Each number is 200 + 30 x the weight over its row's rms, rounded and kept within 0 to 999. Layers, rows and columns count from 0. The size before them is the row's rms in percent of the matrix's.

# layer 2 MLP up, 1024x256, rms 0.0243, rows 524-573, columns 96-127
085,193,195,243,217,167,197,126,165,195,189,185,199,207,268,197,174,156,190,116,194,235,251,224,155,189,181,202,195,192,161,156,180
100,219,150,175,159,222,182,210,226,185,170,188,210,185,183,249,160,228,206,206,207,233,191,189,238,191,130,203,219,178,208,160,225
098,184,139,201,227,219,239,185,193,205,194,195,186,277,199,177,226,237,213,215,173,221,191,176,175,192,224,174,192,259,194,217,260
113,134,193,187,152,140,213,110,174,218,223,177,183,198,251,201,164,208,192,188,199,190,167,200,193,172,219,185,197,189,176,234,169
088,259,208,222,146,201,169,181,225,222,230,137,212,228,173,192,175,234,195,172,181,157,183,195,223,168,164,155,244,171,200,158,195
106,159,224,193,169,147,194,217,157,254,184,204,154,215,235,170,209,193,202,149,186,168,194,221,191,200,194,216,207,189,179,211,148
095,203,201,230,258,191,192,172,189,193,214,209,194,171,221,208,198,196,179,140,205,212,251,163,189,187,197,195,206,182,212,186,233
096,242,223,147,188,194,263,163,178,216,168,186,182,192,206,160,202,196,164,160,150,216,177,152,238,187,183,235,168,193,198,235,216
103,221,168,177,196,264,185,183,206,199,207,213,170,196,214,243,173,187,214,193,173,178,178,212,215,262,231,175,239,188,253,235,138
085,172,240,197,219,118,243,122,184,221,190,199,209,208,252,191,178,213,222,179,180,253,205,129,185,209,146,206,189,176,215,207,231
105,182,209,198,194,225,165,251,208,196,183,177,183,137,210,157,188,166,165,165,179,200,248,226,152,212,199,196,262,254,153,168,204
086,210,193,233,166,266,137,167,245,238,188,163,213,167,191,254,201,148,191,208,158,143,217,192,162,258,248,185,181,219,224,157,183
098,181,171,219,229,166,222,214,132,226,215,203,209,192,289,211,217,156,158,203,224,226,208,155,177,203,186,172,245,210,174,200,150
100,216,185,180,171,164,213,233,150,250,183,191,214,201,194,220,201,170,159,215,209,207,208,134,196,218,193,230,199,169,213,179,168
095,205,210,261,185,177,198,186,207,238,215,224,187,199,196,227,207,174,184,198,201,186,206,173,164,227,190,188,224,164,188,157,157
100,158,246,192,214,175,215,142,189,208,216,157,156,197,175,194,211,191,217,222,230,203,176,231,214,234,188,195,165,214,242,176,192
108,203,173,203,181,201,207,140,189,181,205,253,191,227,206,208,238,184,179,228,163,165,198,198,206,170,226,178,275,254,194,162,225
098,258,189,207,222,226,221,187,183,236,239,196,188,186,205,228,203,237,177,174,219,249,164,230,171,174,204,243,172,198,199,153,195
103,219,196,260,210,130,163,213,213,189,210,214,152,220,174,228,177,174,177,212,239,205,208,219,204,204,231,138,177,255,239,217,161
113,210,221,235,205,183,193,209,234,207,165,200,212,222,190,161,199,188,171,214,212,220,200,235,170,226,172,210,213,219,214,218,232
107,244,121,253,215,214,192,241,186,221,209,201,204,229,196,194,171,217,210,193,184,260,216,205,237,199,141,193,198,207,226,163,178
097,274,177,156,245,206,233,138,226,184,201,130,183,221,170,151,234,209,208,154,193,175,211,187,215,152,233,220,239,198,137,168,202
097,153,119,231,244,151,185,236,166,208,156,194,220,240,172,150,194,182,246,240,197,179,225,238,231,263,236,189,273,177,210,184,214
098,249,174,254,190,208,189,172,183,223,241,174,213,257,236,149,224,193,189,146,219,220,167,191,203,161,171,235,248,196,242,163,194
097,155,190,186,151,160,253,184,212,208,261,260,201,164,270,157,252,190,174,171,178,207,187,178,211,199,119,220,164,145,204,187,190
107,162,222,258,249,228,150,171,217,210,194,199,179,183,164,169,193,157,148,230,202,188,181,241,139,203,221,206,221,202,203,244,200
096,150,227,240,170,125,207,196,170,174,162,193,189,190,207,203,266,180,204,173,197,199,181,193,126,198,208,206,265,195,154,168,168
101,170,241,210,160,210,192,183,173,209,197,213,219,233,207,253,186,191,204,214,215,211,157,207,208,235,188,180,170,241,177,245,253
102,265,243,207,183,191,195,112,193,226,229,218,184,233,176,175,236,228,189,175,208,188,200,170,189,180,205,200,242,184,253,205,217
094,222,192,207,279,195,181,190,200,177,159,214,204,248,243,167,162,168,199,200,214,265,188,182,229,241,236,220,231,219,177,261,204
099,205,231,138,162,174,261,188,189,185,184,211,193,196,234,152,176,183,197,195,176,198,198,205,284,219,172,198,243,200,230,222,160
095,141,279,184,231,193,187,225,186,201,212,141,193,219,209,169,201,242,238,179,240,193,236,232,200,200,187,190,224,207,107,158,193
100,250,159,224,188,237,202,213,182,211,182,174,188,207,252,180,249,221,245,226,203,176,215,220,164,192,221,200,270,173,199,202,246
109,256,160,215,184,188,219,179,240,222,221,234,209,246,214,232,199,188,225,184,184,189,195,189,244,204,188,179,233,218,194,201,222
110,128,231,172,239,173,161,248,228,204,204,187,206,195,210,201,228,171,231,210,263,189,206,223,203,208,242,137,227,237,206,245,248
100,161,158,246,182,179,202,190,163,160,186,217,216,222,197,181,228,170,200,212,261,240,216,168,208,254,146,210,167,180,186,192,186
102,256,228,241,212,200,224,233,187,201,245,238,170,226,230,217,203,169,202,231,176,212,184,191,199,185,193,221,207,218,197,181,186
089,259,212,227,181,236,198,254,163,217,215,195,203,189,186,152,199,247,184,169,209,228,202,188,189,213,239,195,172,163,152,170,217
094,215,168,179,195,199,203,208,213,238,172,179,183,176,209,202,188,235,240,203,183,201,164,269,235,191,235,233,217,194,228,188,207
097,205,232,160,148,199,262,132,161,215,166,252,182,248,213,201,200,246,172,166,170,196,227,200,214,176,140,228,192,211,234,183,182
108,193,185,205,191,192,199,177,239,195,199,168,168,205,235,206,203,180,229,176,221,216,213,258,180,237,192,162,231,209,275,195,217
096,201,186,225,220,127,213,192,185,282,193,209,189,175,278,197,184,189,220,208,168,208,171,197,171,214,213,233,200,215,221,167,205
107,218,177,244,221,250,177,221,196,203,221,223,178,223,220,203,155,153,222,188,176,207,142,219,200,210,184,190,171,189,168,166,136
101,165,209,261,170,184,228,160,205,205,253,245,209,211,177,213,207,171,188,194,240,229,209,190,233,182,209,147,202,186,184,230,178
098,230,241,217,169,200,193,186,183,229,262,210,195,220,183,177,252,204,185,182,157,132,225,166,208,216,169,189,181,207,191,199,122
123,176,200,236,204,230,254,163,195,278,174,233,183,231,283,196,203,195,134,200,249,169,163,115,190,216,188,201,199,187,174,230,220
089,159,202,234,217,217,202,245,236,205,222,187,189,220,172,185,212,232,220,206,244,164,166,243,188,209,179,132,209,216,213,252,217
086,197,170,171,209,222,272,208,182,199,197,225,192,160,255,233,230,233,219,192,165,135,178,202,202,174,228,171,230,198,179,223,176
101,233,185,161,201,154,212,250,230,211,182,214,204,230,195,192,151,230,196,201,200,239,177,181,217,235,190,179,276,199,203,200,210
092,229,186,233,218,111,260,139,152,185,210,201,214,189,218,189,237,160,214,173,205,250,236,234,172,200,206,225,183,173,164,209,193
# layer 2 MLP down (transposed), 1024x256, rms 0.0202, rows 524-573, columns 96-127
082,206,200,147,208,228,211,214,201,217,193,217,232,157,117,206,199,240,215,238,189,147,152,222,248,176,233,178,238,204,202,198,177
098,167,204,182,264,173,223,208,170,207,234,152,227,176,197,206,181,184,260,184,198,162,212,210,192,276,246,235,226,279,184,200,211
099,171,228,217,173,167,174,180,219,226,217,193,160,182,188,206,199,189,221,198,166,198,221,219,192,191,162,208,207,161,186,194,181
108,196,227,215,194,148,241,228,157,129,225,171,229,183,140,203,218,179,169,167,222,246,199,170,196,221,243,229,183,208,156,189,220
076,139,237,204,225,206,211,176,210,215,198,234,155,233,279,172,257,176,189,168,225,205,213,199,172,226,245,210,183,210,226,216,194
108,150,209,175,192,205,195,181,198,188,150,214,216,158,222,242,198,196,181,275,202,226,220,211,215,196,172,189,220,158,234,207,212
093,161,182,127,198,233,223,177,228,220,232,231,174,210,237,251,201,195,270,194,206,199,192,201,248,191,244,212,220,282,256,211,190
097,156,168,228,211,224,160,227,229,187,200,184,165,177,212,223,203,177,275,185,207,198,184,179,199,204,172,151,188,177,241,256,207
101,211,201,225,145,176,210,218,187,221,193,198,179,254,177,207,239,176,221,209,170,206,210,162,169,227,187,211,179,173,223,185,202
085,207,145,205,229,224,188,202,248,151,205,212,200,195,166,233,198,218,223,230,189,132,204,268,269,156,262,201,214,229,203,231,194
108,170,244,216,274,270,133,253,225,200,191,171,221,216,244,206,227,151,203,150,214,191,231,139,181,196,203,227,189,222,220,190,205
078,232,231,173,258,142,259,225,148,139,203,278,192,213,194,156,187,216,234,241,202,230,157,202,220,218,147,204,195,181,209,230,267
090,197,244,162,201,176,258,202,210,203,236,233,118,188,182,181,143,194,215,187,211,188,172,205,201,170,176,173,188,240,177,214,291
105,177,177,208,235,230,178,228,214,232,181,190,195,186,201,192,222,235,215,219,164,217,199,176,188,197,205,182,244,167,197,200,208
093,246,190,199,215,153,205,243,244,227,155,159,145,206,182,200,191,212,252,194,187,190,178,177,171,264,219,242,225,213,171,226,200
100,248,192,174,227,191,166,214,212,154,182,207,237,242,167,259,200,167,237,208,229,210,234,165,194,164,191,215,183,231,139,213,206
108,178,268,224,170,163,262,237,175,184,219,228,185,159,194,163,171,213,239,223,173,154,178,185,167,179,245,195,179,217,196,180,257
097,183,206,173,183,168,222,204,184,212,164,190,195,191,196,151,250,279,254,199,145,185,231,224,208,183,254,177,170,157,204,178,223
105,197,286,206,210,187,218,223,194,223,263,163,245,199,230,155,235,223,179,218,165,120,184,201,231,228,210,212,181,205,223,200,206
108,252,182,222,233,187,236,223,158,199,173,144,213,235,223,202,233,217,219,203,189,218,242,185,189,230,203,250,168,216,220,234,205
105,168,211,221,237,200,227,208,165,210,184,214,203,237,187,230,206,213,248,153,158,197,193,179,112,199,189,207,142,211,186,165,163
103,139,191,197,203,200,232,222,185,214,175,205,219,137,188,223,192,210,149,186,171,191,202,180,209,159,212,182,205,216,160,230,162
098,277,238,206,167,166,189,250,206,191,207,188,169,192,216,229,213,193,182,197,231,181,234,234,209,205,183,240,155,200,201,235,207
106,160,222,211,180,206,207,227,196,196,183,212,223,136,170,201,145,199,219,206,198,225,172,205,182,164,248,149,219,153,188,189,278
092,181,187,198,267,191,232,191,187,179,200,221,167,279,197,180,193,217,212,202,201,166,197,174,252,179,189,167,276,227,211,201,217
104,239,155,229,216,154,253,170,184,232,265,186,183,229,221,205,147,195,201,223,194,218,204,189,265,231,166,215,199,123,271,210,163
101,248,241,180,209,259,172,222,245,227,252,222,203,171,181,129,137,205,216,218,136,170,201,204,198,197,259,181,177,272,215,181,227
095,196,187,233,242,218,231,241,219,168,230,160,205,183,220,167,154,199,237,196,180,182,211,157,205,210,167,185,176,209,158,185,232
096,189,220,179,143,258,189,223,188,196,233,158,180,192,289,217,185,211,193,196,229,202,188,226,278,292,202,263,185,260,173,166,197
097,188,133,146,218,186,197,190,182,249,125,237,222,197,222,158,206,235,225,207,153,227,201,178,197,214,226,194,195,233,197,188,180
100,228,149,264,215,213,184,193,217,204,217,201,197,205,223,230,137,232,202,255,225,246,199,194,214,266,189,243,165,148,167,159,206
096,158,212,113,213,234,154,208,238,191,220,183,240,199,201,196,208,149,252,160,153,200,218,215,189,183,185,215,139,199,255,237,159
102,201,226,252,212,257,203,215,144,232,132,151,235,195,138,183,176,213,216,208,198,194,222,172,174,184,233,169,201,221,212,206,210
090,200,233,181,182,199,246,202,199,205,225,253,191,221,242,222,213,171,209,190,126,196,189,201,162,218,207,182,152,251,185,229,193
108,245,162,215,171,170,184,176,153,200,187,174,165,238,181,250,169,162,237,185,213,205,181,196,223,149,184,179,155,234,232,230,161
095,181,158,204,120,208,191,230,192,188,201,184,166,216,167,245,169,232,210,268,176,225,224,225,198,199,149,206,206,175,157,194,178
104,186,184,211,178,157,194,240,218,208,168,235,192,220,174,202,198,191,183,231,207,247,186,201,208,143,230,142,152,197,194,201,206
088,187,134,188,231,175,205,222,155,220,166,233,178,180,229,205,162,179,210,204,250,183,169,220,215,201,198,223,202,233,253,240,215
096,215,168,176,189,208,202,199,250,183,173,199,175,200,149,246,209,201,209,155,216,205,184,178,195,157,189,159,220,220,193,236,200
097,197,184,272,242,216,154,248,220,195,204,174,151,187,223,199,204,216,259,213,195,178,151,121,183,182,238,188,150,203,185,150,178
111,174,202,205,233,202,219,186,169,243,193,203,214,171,204,161,199,196,207,175,208,185,238,166,210,196,245,196,263,194,132,236,206
099,166,210,248,185,202,186,176,154,213,217,177,208,198,225,179,200,272,147,168,275,200,195,193,231,201,202,163,233,212,225,183,209
102,217,240,197,214,185,195,227,151,173,190,197,223,191,207,213,151,234,227,203,176,171,163,209,161,239,176,194,195,216,206,212,231
105,243,204,156,172,222,191,193,194,166,197,175,169,138,213,176,250,176,185,213,166,200,199,260,168,212,183,161,191,208,228,245,225
102,213,157,174,158,186,192,193,213,215,151,173,198,217,200,226,212,220,212,187,239,172,137,211,220,210,182,178,162,169,217,161,179
117,195,213,151,182,194,176,182,199,192,183,192,259,201,156,181,188,213,197,215,195,227,195,258,184,282,154,182,202,221,217,163,225
098,206,217,206,257,196,227,225,184,174,178,182,173,140,245,218,237,235,210,196,235,185,210,222,193,196,218,185,211,223,217,223,136
091,194,212,214,205,181,221,228,223,189,169,190,263,211,156,236,214,174,232,190,229,202,215,209,202,207,195,229,231,203,204,190,229
100,215,197,211,238,199,209,183,189,135,252,206,203,161,224,211,225,200,135,166,207,242,179,228,156,197,165,195,174,195,186,179,172
085,196,178,191,202,206,157,266,269,189,202,165,139,217,228,210,146,228,190,227,179,146,162,210,243,147,191,189,169,211,221,216,234